config.toml
n_layer = 16
d_model = 320
norm_place = "pre"
norm_eps = 1e-05
qk_norm = true
parallel_block = false
extras = ["local attention windows", "gated attention", "norms scaled by depth", "capped logits"]
init_std_qkv = 0.0178
init_std_o = 0.0
beta1 = 0.95
batch_tokens = 131072
Each number is 500 + 50 x the weight over its row's rms, rounded and kept within 0 to 999. Layers, rows and columns count from 0. Numbers have three digits each. The size before them is the row's rms in percent of the matrix's.

# up: layer 8 MLP up, 640x320, rms 0.0613, rows 182-248, columns 64-127
# down: layer 8 MLP down (transposed), 640x320, rms 0.0561, rows 182-248, columns 64-127
# gate: layer 8 MLP gate, 640x320, rms 0.0665, rows 183-248, columns 64-127
up182 089:493487480523511530524475456519444511542431518527618445459494450470427476503515504502462571478534493529500554542474560413455581516566349465440509603484517496469486531620486522534504465446558466
down182 096:483577552497570490450462393493503505493603507514419526602525473552496555519536476509546554495522447546494468450449561566525413550407575518599529498563625451535481483409591474527549540485412543
gate183 101:436567480446475437504524480455569465555489437481531501431566475449520555474532589458491534469489471526563671427504500493473567456529523450535479487544454502503464544421513407489445471558527502
up183 106:479514600466499485548491450478548561530627563531494450580460418497512495500529504514425457466546546522537510489513506524441547632486456464403566506481587375520465436558540489415507488554522458
down183 099:472461491552514592525441415564434613513505532534508399453434474468468465463530454450492455446491557528446500430473540410470453484525400613426608506507543483565556484552545589506483448422593465
gate184 110:530433449458579449516512493548569473507538554559499469551541517515522500489461578532517526528510534494491417460446494463421450518333481386552556468454435409535547461408474536501504427522438449
up184 100:516499439463517513400402526521579532507587534505573550500521513495505561513478488449445473496525461492524400520451476548506378502516600388489501481489476500564522507476458425572526500499517521
down184 104:542484481498537454468543453418585472529453467504504458465539588493500437486485478425519520564555519538568527519464521513517589522414470551401420512508481463484509442463489566483595498476481531
gate185 105:526413653433587496399449437581513438512467514481530473457572532537485473560416556575487524540438508554558518494590490531439539535478493503586484481443501538549461606513556487472508450409497438
up185 101:525513504494527505557389551434554479479427510424483480458414513536470462496562492543466499514504547483493404419491474536480438463452483561485545561492479470520404391579433507452507547545478450
down185 108:572501485557454488585482508468576446572551511431493511565547526536482455484497345564519492521527469469497523500595487476406434571550446485569629504460484449503485416511540453473406509523501472
gate186 108:449517528473529547447494543508598512548495482498562471476462527535579557583510479474455399448498497406484553462560470488565530468468526370519538418502543551496539444457547426520480491483398510
up186 100:553517503531387428457435402530496520479464563467528534514577486505463486561434462532445536497604474592524485535472519532485436507439491454511575521421466474512490564497577510540497427426560499
down186 099:522499589459530535493513522479516490468453461576443438523450545530533537468517531478525448386431531483452569398526433487534536409568490417480509497584527538502533428515499475489514571554538428
gate187 096:540531494407417510473446569523552578583417466437484462495507483490508459421430546470453431557452517535526495553493443473527553433541432546464595452489465474530529465493433475543465472547503488
up187 094:421410437488522435556377484529506466519539494491481521495537480456496421512472524545579593485467503478431618501517398481559488625493515524559468527426549511543443484511538463499507446558515496
down187 096:479554524558535438525548454500529477436510494524514501446507496478467561523533545563433471463486458479486446487470484472508493551454387523542540495537509424519512568575467565415478519530488510
gate188 113:529446461460523457513568461497458517504506492439515538538398456497428606480516343480509465491536562525434493447502514474563526406480468488571444575466463545405465492490471537495560492548433441
up188 100:464521534473501587473479446548509499458561516479555567513524538451490532531496477497513460490519540503473503462529523586495583480536512463547478532475585522497479531523399529512513478533484435
down188 094:511491382541476456514542531503562426538450578533491501500443431549398491473570438524509549524496509459499535509474476484556441500416511543517558565483435563526471487495538525419553543472547502
gate189 102:541515451540498477479505455493480456520526438480526449578597480529402515497552466452608500446509413565581489508480601528412589641486496529458457507441594493583572467460507493502568381472419474
up189 098:469570481492508531476491522519549535517506497458461528483566473572485528569396519472474512517540445511431483487463501505429528540476583568426514545547436448468533524512455452524495527465576478
down189 100:355523414456525395466574501482581548628505547527469479514426444477535515464622614553557527542422537458591480524511475515483530592483569503426576473484588512490492500465498554454516429534418532
gate190 116:499425494502558449420575532477449399544553407499562539511538455532444530390440560539500445482516436542494490566493530490565433562563509485525615502438460509454482451453589551542557611450479509
up190 107:533476547467492552610498492463489567454432495505474562501562476489462421471535497597517501460503565553507534425422511471381600493475524532512458568478514497444508500602486479486410512456550511
down190 095:568504488459507492482474564526531584494486553450520484465555478491533471597603548548493515599446503605497566456531555465554492538481531539519522481553515553453432508520440442427392542515469460
gate191 092:390426574527537617416441584549489552432501569516469457446520524482537561487504592483442480471592436421434501446507484501563474452472520562501447484534500572523557543446460499461439492411486577
up191 103:584527462481507371480517433460522423620502487497531518505488449497501491562555427388529547514454499494525452474486460520415451467574487424504537484423529494489438490411470530654496494511430432
down191 080:376540597566542546561459481585420544474466561598540492521564489475607508441455631519487489496502469509432418498563476497498471509494463496438586501440506489540497579471492430531436525439437579
gate192 102:425500540437456567483606573535450570558553557494516427465419489477471432506477559443500554470509545470513450564504399486430514551481455460490577512476563488516568489533509435562594460556507499
up192 099:497511509430551549497486536558490555534500561501459528486402519490476445473496486575478536407421531489578457546519485455536496510541433549520447560611527542466527489553448513518556599534533441
down192 101:524497454473422446500535470468416500557382423528483472502578575541472515566472538581509486440422538493489530496450536470575437504579548473439478445409491526526502545458624610472484473467449527
gate193 100:387483506561491460546505555606473474494575529449543487497528568521521568468574460467446537487554549547506590531540527458489536446507502531479549516564494537607464462584437548428558427514503541
up193 097:497475470561538474475545456467493516465436506432464527455532445503491483531467462519533572474409451518466505541428536554438544519525613604508424550469542424485527495451534513557482496550495549
down193 103:441465526465445479485508544469461448469438497482512678480516529481407523385502495430491470437458484498566493453446524480528382454453508489473516432536485508481523574551426452493441531516482482
gate194 078:462482457534420471458545435410501479578573514470468546358560435465465523595544509521519523485533448435513473524559492498486499463482453510530518435500451434508520429454561466544550530517412545
up194 085:413580516567542547462477515433492457569537480503489434484483570493555486506600442477545464650469464449434450552455531533573519446475523519398495517472481534451533623553483498581491505523545479
down194 081:461536482483505478483483495359454433546610583455477501446455525461474437583563434484487487555510419469482410540490524505630472462444515498489525474457513507416524484539528451547522529519438590
gate195 097:446520524481535448521524467510501519527620494604402470555528579486530475440494505510474487523566474461512420449493576570423523497482390418536505499575473485489539448411497482504451486499434503
up195 105:493487535516574541517531468496465515514464531492496549483589517575481558539491594516523579464504401532539506564418607532394477493428548533451458578504440473415553486468496512574569518490492461
down195 108:454630526503531491511582523574501519483548465562377412508489541481511496460502523481437499547576530447499409433489565559498486524570447492569550434519459522507516426411524459534457452453475471
gate196 102:529516484559552546462573611486545570457454474514520605478512533540492521507545512566540664501476518533604463486372592595525512534469479581415415480457478597405512525423465472506487503468386458
up196 101:437488492488524527493432363483508387481488488512586439478548528510614518403496472483433581544582544492467416505489591507553544497525529455450569512470510441403498494507576460461459473484591459
down196 096:580516542549522560402499555484476569446456507437463579589504500565421606544493474485567533449508517430542485490415469575510508479451460556454508537455490498454567484490522436581531490441474454
gate197 115:485514448494563526482589467424471454574580445509494493510435512480434589514511425491482447454521545544509562487498419471498512473521519406549552451577532480540463515505521533458558419367478481
up197 096:568487481393450436496494473520498555539445485469466468570501432523392500530481481521507484480406465507527541446521490420506535467396528537502478576507456528483561407437509588549564477498512490
down197 090:473516543567478543483569522427500520515527467503468471426486581538459547549580539504496481533624570521411507592438505447466452480554477467546530441514489472475566564456467374523550472443508494
gate198 108:439424543537537503509565588470449479456599538514467452630421595450442533381462492535439497542549471501492471493468552487536553462461441508434457486533412599434608425532553509535497483399490509
up198 096:478564514631565526420490469472565475465607444507438489511502426499502635505502530454425430554480494546433494471529491460548525451567545464596511407562563474512482531507483477560526509420482527
down198 105:493480479422430492472510492568464554481459413544539538517600512489430470463501510523568469557460426450511504556524551565505546618491502493474433497513574554516525466476528586500430434559413518
gate199 092:482541465442464561618540530415528515457491574522434522445512494523585444409521496454499469475408612543555446442509508525598456554558459567471467530537527478556442549452514423397502496476497461
up199 097:486428479469482494445445507564521493509497464499610561491460496509462431472520543473471485535573463467451533456546447468391501436432553543535523519554567521433488499446446527487538559578472490
down199 100:571519507523516540455534475528511520468448384566481412653547595506544531594405533499521433396535503543559421483482514549468577492538470516360521514528515439513484547522494554457496447519507470
gate200 100:576524544499470502438518454572451519478448433462461526595470494484490475459387535510416469458501472493637524510492510482504547569418522544500510447433497421551561438413530581497469560510485530
up200 092:486379468503534541501497428448468522451506519606493547529498498492470485494468518416480465517537527560485540496463471437421531524438493513509518489550532645486485453523522487496535440497419424
down200 102:457522407522433456510472578479579473457487487436547487431542529513515509535614468521511475537512535380503488499481463513632474491577543483590460487573530408451539544526518555470473521480562487
gate201 102:448511521558550470536470554474467516453531513495482508478539526552526538470546456543452518510423501553546483532421539491494543534470597520514514468554510495540466508527528536472522473578562505
up201 108:471400562490500386514588437537513483556588599545400454453502540465477411506496505538478473519465489448448465563467526426577553550521445571539466471481545459466483531527500499550438500473506489
down201 101:451461513467581460531614502463530523508464521445591549450452488611492534505485512446444500382486537442493451543433535499437436506458513483363366528450517531568510431523417530497503540579574516
gate202 101:462467485524448519482544492458511517456399439552604536511469526503587589454498558495484476517507446501449477528544532538501540455419532468504486500542426418483469477448608422478499508461498449
up202 102:503511506500462441442607498489445502508481522522510524417529457547525538436528536465503601502491482568439498538410561495459439510467522406589498574475460458488491559501535457520528512435565451
down202 097:441483420498475522545605518422497516456516488430570579457495476423561483471508499569525517486459474506496392591452568493546536433475515507420482540523455425472469479489523489459586516562542495
gate203 090:575566529514609469484589486501508465539501489461621589467546532509417499571423553522434484519566428562489603486491558452432471508526492491505478514498498568451511510505570506478510567455498429
up203 100:553494460463579500465463527541566465570503497430510481444414511547418420571497500462446459505450478417557603460524469423578448534520468578469517452451582545563447471467490520421468494516494548
down203 100:393515476524464467603425432488397493500481461448407511569508495518466441476612475536482539513548531492477526524434519496605476557495531563542512491584544464532551487458460436504452473529534499
gate204 094:565415467632529471337552522499509476454531438454560507565455422515475595485548534500445497466492444572520486447518511545559498610472508539560511502543529444548555546545553555568558470521442461
up204 096:574553557586452516524404400494427432368414508533427450546481458452629486507396465597507507478495506544478538562473479442479479512537465452481519518487530470507586505506541453535511533475463519
down204 102:449527487388520492474537515425576495561439576561557478482561536493417480509574492459537476557484528427451508543434499542526522528481520553507543549504420485483520390463532482484545460453583457
gate205 095:451506493393548518445572579487429489587504492545513446499510409462453503530594486444479469417491496496552473525546457450520534548444552453469542601524431556547547499473634477502593559499462508
up205 097:442625469459473547484416494542438547520506549504533539504464467515456551519515495446459426442548418579589499448509459580420435477494463513569545541603410552552523529534509451602624460406407525
down205 095:630523577611531469481510514491495565524500464543545449449436589551541497501410556623572508491451462511463479525481520485576560553552495483505499452473483424462517483448408550540548479528561577
gate206 100:536606507527498612473521475454572567487529429474573531482518455469523493516540482516479492525435445417417437435498504483426448503454412580411520557407520491430526539496558546467489643464415510
up206 099:455490460536492462485483505454497470476440449550480581597570502564525446437558511485492534487529484584580460424591479548496449595570536543349589485504502496526524524539466576557311515518482561
down206 106:583380465512531431535568602561504495480448612473417499507397555583416525486534513463450453455558530538580509504479516529526466495409557473504555455510519597539506467552510487473509422537498443
gate207 102:399510530436531476483476420472544455497529505475495480573499485510516513479474503466602501520523479518444530508538454554507500497424483505534488455482395432478489407568508505505469446530491599
up207 108:451468509476531395578433534454515467556440519563506568557498571469459509516510521470522574470404421503589546540530480417480451525502414582446527434522495460514485514512493460515513490463561491
down207 115:540549462561510497475509504524522428520519490449545504526451464556536494465468542449489461573485567460546474510620488538483560486471616477569474575453538477422459471429578502538516522548438495
gate208 100:499562460481442466502439541572465531612504526426592509464539518522454506474462576501433493460546548510440455493498422361494505544449497512476477532444498501503488406530616465533474551500535567
up208 100:504507458505561447428531579475447504450435553384562519517509481505551442527482554570546578481453523464539405498442475448550464522478405516510552549533466533562515588567504412525521526386454485
down208 109:481522535470461589449480549455458426537553463462518449543473463515499493477422541577503386594508473473443542486521455446498534397534524446439478466568559564398533507521451496472532518551468460
gate209 098:445445517477472506473536556458552464427561624490672543437472513493565512463506481469454456484542502543491428523539522496517524456438532551525546518550559571523412551601576543428397480561531476
up209 106:472513454475451364486437362585581565542567477427458410504481451427624556435433521532487548463522476513530458489498498455469499425508460499518514551523516496552557463371486475548437553475423501
down209 106:451560519523600495471379505521580595574509547501436482545450479534443525484486408516467481495506504488487602495434449460477393422483560477383443556424373462506567484460538473485515497503408483
gate210 098:517493465610474521507462429481508522535552517450437585505530478479465530484531520452468458502491498460523508473554541492452477635513495424502537485500538522464500462525584532481523585545512505
up210 101:586542505578452534469555581486529431474444590528549483393599479587480445478517511554462488529573455558509484526499501434495403545531434493521491428504515583495513568531513469445552557517566460
down210 108:459505508553450528431500382518532544553498510554437522587473523458457495474495461459425545446478466490497506404558489537532493520477511482453570517462423445522491500553511504565512515472574570
gate211 092:547537601432553437381500476502564512484459610513440536483517492424476506484482544541566588533555487476507476501470619567589533500458477562471536512507458517451553461527529477531572534534508564
up211 096:592515429503532474477444496488504477470508538574419569471429588440488485453430453457512492440506444505526447540460585528487542586512503578525486513465551447458486527492453503462444479560561426
down211 095:467417448532491530574423509411466497533450492484575493600489568531569477508516465474500494388470558515517536512599395459413449459533443445477508513527562489457530472468553486546525454454553430
gate212 086:388482569480493505497354505485509487506577492396505484523452455502534475455576552526473471553542485503457489456532559489549537558496436506523488449552607616517466418554476533464571424578521505
up212 098:476504528508551517479452523507426557527504435551504515559394551503457435489499455640479513519478516471465492466546562410523576437477401555518468484603588582511612397532541566450531484426529544
down212 097:582505474523550560465568513447428517542459450545544527510466479557454515593446450460507551459490528504528475511556491409438462472517471479557451592405429494406444520400563486653510497449519478
gate213 107:475470548511491434536474443496402523585525488514467449516504428463463493483475478526565553517487585510465585481473490442467491465549591507451575498556566456532513534506505556525454518545492373
up213 111:536484479551436494604566582509486503494517587525618485500465508511447391533534546586477507560499424541497433442465478475402590440559386482456524425531455432406504509623399442467462512522553580
down213 109:492524542464519556510552433509461468503580608539522571584519526546537467486486504434437526530563535509326509564453510493450526485557485496512465532508525531412553513542459530497583506529515439
gate214 102:536518471518550528453487496476438558539506491520537482550504564590532462457430561494509486490490504595440494488550506476479423469476603577521575481557533597490514502505588520414471571372531547
up214 102:505492499484527547587497486527489466484544521363479479512513426488582618460506548525475550610425502497440480521517442497542487447635423505465552458443507505502564517434432383474456458483543467
down214 111:466560394476514426493570435424393504478471460544491588510612454557500477423527462564476498446561548457473499472523500463530474398433616526616489533569542602513537510455505507463539508463477600
gate215 100:485537572540468547579446447440492507546594594559510511507522542477501478437469573581565539503484502516502475563424420542526479587541529464450650537569497489486506554547437458425527443544428495
up215 102:558529440510602479535486498549515451481469419557441441508546486533550450464563510479512560498501449561548564540539443543516518574534540503549569471466575556485481512534478442578502431482433514
down215 106:528485604533520544529528450547427475467548582544575507522476605521472609491525562573519541504509523575461457518469528486562550416454447446427546600537448535556497494490578469525581583500471478
gate216 098:589506488526462558618536538459521501557512488427467468386442554529538388549480525453514490477538463492566522491444520411533597485434426481509524523502490485545551417483505524460516469496603458
up216 099:457528517504572486520382467511439457616454560632565587565445550475600520517536500566469557510474434443420512532529535485549539626405484483485461474435531436468513449471554490513475514497481455
down216 103:587484482507509473544500602502474584522465471461532459539519526528426484447432577455503497460506519486554432454396416439563504450480461545508549608562551472503482433468560542538536518458600432
gate217 104:435500481464511445506598510493465464487557510499461457489495617510476470448586468465419490538447481476546536518501537506513475486447420453488522481480417509480556484516500480470547541497574474
up217 107:563560495547444544591469455451489497464507553509524480439529495480559540489428452509541543509524516499476548435589589481453529395501464487504440537543474564515563540505511607388513486527448517
down217 112:569546499498499507500454532532486467548505526475537486450469529628521511550533537439479568530501588514509486541474473469502475584447449466490525519547632578475520546458537622453595469511556506
gate218 094:533548532423512602448551529507484448515413449464476421550497525477470502539537491442584641607529414587484426517476484524493454557592474443446517535487453552466498438455532526582534490478488530
up218 094:466472519537494537464519564493520526417451402576506526456423481498505576520569470500485467486474431575546446448523497531462466546444531447513455460556406653541453503535440490471436485467448496
down218 090:526419593558486476499537480483507562406483551589530551451526455488560494396531525528511557442514564423506612502514522463531487512455497387675492467489460476571544478487461499516411575505450574
gate219 105:458585561477461464435515480460507447466582541507433508505498518421490597479546520502417484504444479503475466564499501444526401484437482463505517432441388506491606441432558491490547488463460487
up219 108:507615534449477551543493612536556515461451446497541543467479555405438512471520536439481390524503434518492519495552504521611525530430517433412588543464485479476498448472548439527535420455486515
down219 096:552540494548487518456578446522443576445533466500490533480587538473462469525469528458547602498494455520390530546430548466501583447488516430555576465440427514481547442430554527627517538429447444
gate220 098:527524460547498566490535562477479536534570513544658391499505494530476508436539516461465498558487541505504519460529464420532457465428486472563511499528367576502409502540468404454566484437540431
up220 096:542411414547421558512489559411388502507481479489548506452546517590471531582494489451512466502459515434563488570589519487491537498431556467578483483506437506479508476484497490497453535459534529
down220 098:545664532481513462543495519538567503472547579528452471514446474463581551499466478499492541427527472571426438465454532576465539504534461525479501533458592478494471507530442448463500431527358389
gate221 093:479529498428453514443512468513465541516484498374476524508541483532522487446451431576524617537521525420500528444458465588394467498556591451471535445462578583454517532466463494461406492496494521
up221 101:495404439525548469501479478530561435535440536577350426500477446544569422503459508512508524478506431496462449561481389481487445475554509502562553469445413434550485445487564505449492470531428549
down221 098:547499493531469450469522472481521474491518557591575502545463600450458487524557480466462505575382461438526503588452475432496525561439491489572481503501385452536429543562465560480563552512548477
gate222 107:533540515470450492498521512508387472601571599558454537532530590504456439539473527482530427494584439467501548577530536570453530579565477530602643445550431457531506461595625562498429488555527544
up222 116:414497458523522484606483518410445475539466425482533441480544454438471536567458482539425558546462515452495581428496436530450607466537506462483325476499399570425518472500453449451540548511466528
down222 112:468525554485526518574471570546498599392503414484545545478514566513450367532487484516442462638525551454481493536545502497552477490448556466427516546479543478610568522602422483459529546532531441
gate223 095:554525466653500557504484493477526444518566501562385478530545534546616611476515467470551459549483490569453505459520424475475496435455429520403517487511476492412515396563524513467397565490590553
up223 099:492447508538535594555442420520594521468556382549575512533442538527535489486462539441534524534490445595456478532516603482464477529470441506557556479473499486501468505491525571429371505460466501
down223 098:424500513532509453570521510452469536522579536539510470507538430442412495448464397571491494402418532341478545496541435496504540453521473506442509472539452532532470498544498507580478575557507532
gate224 101:444435627425503474522482538548432583513458530602409426504532547507508540420524414470490510575553495446561478464445490487530553545448488540534578492425530481502541569457555497547488576554465498
up224 110:479431505453476472554485464512487444519513488516529487589505502486560441577408473455517492457558454473456565503477509548443589518436464545563572566481579503470534539444461418543491460488519440
down224 106:410556535619612520466449613503582355496552519447570485471383489366534487487497488504497517450421462452464509506527503470524447377537452423433517532523469511480543476480463482475396486547452587
gate225 127:544479483536477532513521450479520503512550449549536482487456512574450562608516474490510421556502575400502507508516381465538526479520467395597553459529542562493488530523464468514483462494458544
up225 104:365418465473487472518551541507513574513508539435507504527484494502537488485505537601490439493541490512492459555468537496440477472295381515557516470473512471509488498439504566508487567463435468
down225 093:545544492532537575483438480452557486504483437518509486559511508493438546556504546430547445566483476529542570435525372512543569476544564417551458498516503532467532462532422446495511420613444503
gate226 098:505600488463481408424511481524430508511473536458514515456475489580468536516528369457493498493466422513560471532477528523531507522477557588412509523519471460464585528380495542430453564425486541
up226 100:574474545476542498488493585492513502507520536513541551484493440544488490457441541589465502517495435430443453459516555542494388444445427519479530475517521558481478538577455494501465473582465453
down226 105:471510394456501405531527414565495473550458529450456497471425486493635467555469507494528508457529490559574443490450572507505470531620506431410402502452484434473497402495553457505579479484543542
gate227 088:516625542520490543503385444529518513497532498544461520483521578448529465561516544511475564524530504431464530459626536505474480461600587399497505427379460455513547420472626499454506516511531502
up227 101:410445476468538512539659523521453468592471483525588408435578548532488488533523405497480487520523479501495526514485473513519585418444472499433521534539494592488456567478498523461520499513546471
down227 099:394589571427481524551480422521550492592511451463469510460511534541532499536501543510496508589640478426474521547553501455545521459656518488461518477464369460447560397501534493475621439517556412
gate228 100:423487547566489492524507498573490509525521483428543417465452481441541538431403520515474454479433544563532472529451438437392517537528430564540402525480483502575486524522457465470509488430555446
up228 100:549543564509517507424473475422472397490502512501510555562517462480495425579452475468456446509554480483383470515558497476455511404524541478524550511522550542476550528543497499432495550482529574
down228 091:509550553529484474638492492467517485509549469527512472523430439448559344396510504487508476421497568603523415518505481511386617661411464468485574547454459627573493594492504445513482459530491529
gate229 104:482483501525523485493466550420547465481571506531460551423452460512364604529489461447489530495462520553519519467488450420511521512551548503494509512429526440441464495434481499488485446439436533
up229 104:469503519428440452545523528606484609578428448437553402496510488443502528547516501565487448518597466510540525491419519473504462582325523550497472476452477594479578487483594533560569576517512566
down229 107:481465458545541491500551585505526389447420512417480537421445528662465539493506547450519492495563547507510521455480423447427486452510523496476491550477485527414481438468476466425505421452447432
gate230 098:476553507474556494557445547470488448522580495611518432563480599542529536472419522473439515482478582497519455499593529555580591567454534463563463469466520466522528504465492552485436471481402481
up230 097:471461488510532502511519553561488393538564596547507437539490398525492509549513470516561534524551543586515418503555492469440454349485486530526503483603437582441490423630449515417560466531507503
down230 099:513460405454483493546555531494493523479497516439520460521488515471574435428506488524516515610565511520450560501491455496509552632616453421571435503524537514446558451540430619560510472494501573
gate231 101:576408464501454481576530447513555518552508478544461496461479508490564461485540497507466603544550507527524457539504524441611495521526543569543445515494460589486474483449540564430523506498440488
up231 104:493438521546508518478543519546469593486505523353531504380452564458594520517565494597486513542486520417512511369504552420532431468493392581571534561577518487544478503506606475522593481519427506
down231 109:649463506400520384401500480485472510476467599532496464475491452500557495490477421472527480458513459541479483476521520498470441507494515563433521433566492559576513566593550551506438554463558566
gate232 104:518470536384517532421492453505616469491433467652453595559431466470563531430542506442458567406482453508525485424647505544503450522492551476560502549477512390586521467476451540458394479517459457
up232 091:441492535519525507452610616535487420492486535476466556505580467574480456412561575597566562537489580437467416523565530474544512571521543458499611448424494475522531514461501499542538568376481460
down232 104:492510435505536521460500438487510492544529557511589406490457493469531526568427437442488515442459410487503530420533500556513509514542487509513430586516529381504529465492439465525403466674505520
gate233 098:495401452545482452476448551531474542565489418462526475555520436533472429525439523509529614482473544540466502521406497502514518453404523581498488485432458618529473493431491543515388560446474530
up233 101:404522561432518515472545450406509413350408492475562469485504547578512532532494499433511571554548503455523480476530520514514583484526537492479472534560425555532532562579547539576516502501410408
down233 100:481578492460449466576418496469502516505491500489464542436493392468529502565579423531470521561393526484509514535509457508537448461553588522494484531606480543564420552490396538493467512439542619
gate234 088:527518466408496457431500458479489472450505448448484448486477508519440488494507510472543477504421481565550655544500562508559440463486543594578378539406640457526519544541553550425567450541439529
up234 090:521593517483615492453522506514545533619483490563453465538505448546462537507481422513402474555547442458436443565471423484522535543564452429472572503554488609487527452456537459491508467447523523
down234 088:532554527444448555456556563486514601401420519475456544511524521510553502478472530500441552463511506512427511421478530444459490463444532468536514523473506383504514420397455555509473398523548470
gate235 088:552441556591525477546473578423565457530472552430448505579497520510471437535556493478603532502493541537475589498428541464447429431479519518414542566586497449497515515517480506415504465495518486
up235 095:454607517466563456536599463429541506533435505537489517499464502490463484517568468444499457536472440554428504530520521546418512594493499470550590518503486470549554566497516474490538684497489503
down235 094:472395457458507482469458448432453499512473544478546489480474464592547488509479534565496483472495417518492521492465518422505556479462472539514527544553492609559468435466466517441480491546493440
gate236 099:547630508521558470501442479493475430457528544556559422487439586491532608498494478559339437517485527449448468451515495460552522561520490451416497429539513499474541518484499517571509534479471508
up236 094:546430528547566437459528501436534518482484486517481555599518459589457455538521460541519488510529539577452475570518514521477519494485505556503478502521550596419464486446584437511521510535458497
down236 097:460535510394478473528446503483537472515378511484519506460529516478512430500556511517515440477469437511503507457505500565509447484500487588523477446466525537555475483403478454525451499553476534
gate237 097:529536558472516500497537520521575476614460501451490481494457564452558480554525512515523510478507438403558413562503551440481496523473505440473508519427488468531564525535557475507474553437482420
up237 099:449573510397487543499504471459494514481486571468558566533529501482442546435514479405573481420443463580438506493494512425519474542440535626559413483510566505534475516403479456495526495513536505
down237 103:477508465554507437539482511550493462483497446510522502462462523471502435519429526580536459482425420490485486491511513467488528553491502478525472487527478481415559605403512486541508480523461484
gate238 098:489450516481533431436526509452625461490465457474494433492493499565490625548572490492458491546501527446599503457562393489511503453569560419453492476444518537428540492513527446501576524460534502
up238 092:496487447442477489524521401482468506534489441565455461454545470514427530569630468452521515566566462504511565441502500470494510532568563523567507484460490494542496501477493453487534467490482573
down238 098:579456574532608451446535530578498577424513570501556496480446511586559433472453481558482410475430501532506408507383541555504499451412457489465521482445501499449475494519514450522462516439477469
gate239 100:504460524459451527499423491450472523510469430539575480601484511600483474552472406532527392511488578525447505491539436467450458505563595517501468414428455470467527541514491545489481451482486521
up239 098:422438553456583484551524561509400570474494440566424449492551441526543388502427536529482433522560514493518549457522542422522489511394540524479443504529492450463453497529435571477548502496528479
down239 099:475497498498443568477443502442592470488417492563552491525479554598523527518485487396489426452464513536561423427535477486396468500428456469491527554471547561519595592546510475433388471443509520
gate240 109:476521486573512505464519497422482503581554476556469508534477527609484555461538489499484525500535485515561384628472517572374507424473573477409432509542415505486574461490496492498451531446479514
up240 099:534501499405498491499439551461609485550470445470414560437458500456372533453421502477545570507436467414510549455465603513506497448441483539486592521503524540506556489480507523526555547494474502
down240 090:525595589518548532401476571554526489473458459483584457513448554398498539444489535483478490576466509399452483578524491542500431589495505519476444516435497515472508519464501470503571442584544445
gate241 102:496445447545531511456454577492504538468520500534465478459504482595501580496516473494423467502456490547613504487599423457522544519509544430543561521493491470504463479536556560387438446395508627
up241 102:498599481441493540415470542510486517484471440560413487519468488469536525556474463463471539494560474420542489535513483554610496545491437525472512487431533408459547512489526511504527476561471522
down241 108:503506463545467516584461489478459530473522511515529508492517490641455508532363530433450424492497516606548414473478624492453493488425546504454432489543480536415505538513497514462496521498478480
gate242 093:417511504506558400426517542467390487524589457468551434547500573460350571480535526493501505528528451459534506474518586606483425523355543488443479506468466473479501510485454505483461463536482549
up242 103:441523507444496487468511472552572536494508489488478473483493533553404552474471545487451566414535490491538545470499552488401547556554430482435517486550527460494599478480468409443430483437509517
down242 103:462474489493427543453487492676525548564526562521451500565547485606491535444501494517464485535446545538523474562508493473506458577531515500481477516448541397486523539472482469500507482406507512
gate243 104:528537495457390509495446483551551428446514514519450597547569533527583486528461512485478521448501614514501419488562499577495446546592505537489439529439544486480523387591472471455490468499491431
up243 111:521436521531528519491492501463494414452547401555462568501505425463516514518482468598392513501502582515546492440535456459548542580531626441518544444517481489506467495498456493568450535463527487
down243 105:588524528471545438527574536466605555539534600413546526465642528450544491548458601470522538546506405396419482526480463511516549466437416433519535545526493531544524550539520439414448532487500438
gate244 089:535610480518456461507571493520549445561565515555464368504437485512511589561474465539466486514515475554489541547631506536527429476597478434501517523486449431528539490528463482473474557488501550
up244 100:544487623525542596464464504473564470477451479478475582502582504567398581494551355516448502465561460438594420467522493530426481519502464458489525521470499509410433602561556550517437507488537442
down244 101:527558596555514507469498533522466470387564525519438358509484543498500548385494404544518467530587523461558516465568479503510492461522447478552594489517467565480490444469582588379418527540477524
gate245 099:470566503553466629495574545477507542520471496506541541535583519528529600498597508439601610491545446467519546489466568569473477475483467559536413489469462532516536439427503468566558476498437457
up245 099:474533452511529495559482469463421485371486471618513482471580414416467634474581515369477525496539491493500538426540515625483457562534527502716528484501484482534460475568397455513473451566469502
down245 109:449539583501565475579558510487505492505486436452553485522457489524462555537464502536478455422461544460629508500483507450554524492469481548355589544496560530515556521492526566468614486543475509
gate246 115:561520572512558471540486507381447478532530601472571427449524487454398450468498495432619480510534503586498453583451629393554528462479467610576461557491561537464467544579507543473538558472508440
up246 111:506447446476463568457434505580530482472443462566420548459512482538534501451479458515508509485568493535431487492578531558528419460521484473382552515481550529577638463422509485444450463590531520
down246 102:498523501546454481507483578533518582535460488492467565496470516481526546484428561492483524491396518508443525382548506518507499448564464464395544430511431483566534541506438455449487430553478637
gate247 104:561536453474426432536490412554496522468522582543476596463453571489501505504495483452447482401575464515489508452441467487500435556531457477437454482550442393583598529501505490472411429473405530
up247 098:505483509564542517457573533413500452580521493421516449503492524499482473489446459483594553615512481590433537467478556496446465505437594562468551429522471502466520603538443498488484556498538508
down247 090:514522504517435478565486474646480558470497563539484586447453556560542553541577541429443528353497498485578525496453485555548592544550391480559416530544526474560559568480535577501523512540416577
gate248 112:445430500551531470437549603553552517596521524459488546529439563562532524513442563523490534519470520428556450534598570521449464468376572625529476553517526488424537507474455518555550454462490453
up248 094:440454539566503466524517503477525556499497485480472525441536469455501456467493489559539531473511516504529529534431497563430529545462514557407459488518502512548502540552471505502512499565426473
down248 108:431451517462491399524509522459494523513497533465505539522516494552536514579531430599497417536366469377496418511498568550461410556494536511489546498421474520492550489434508458558539458547449514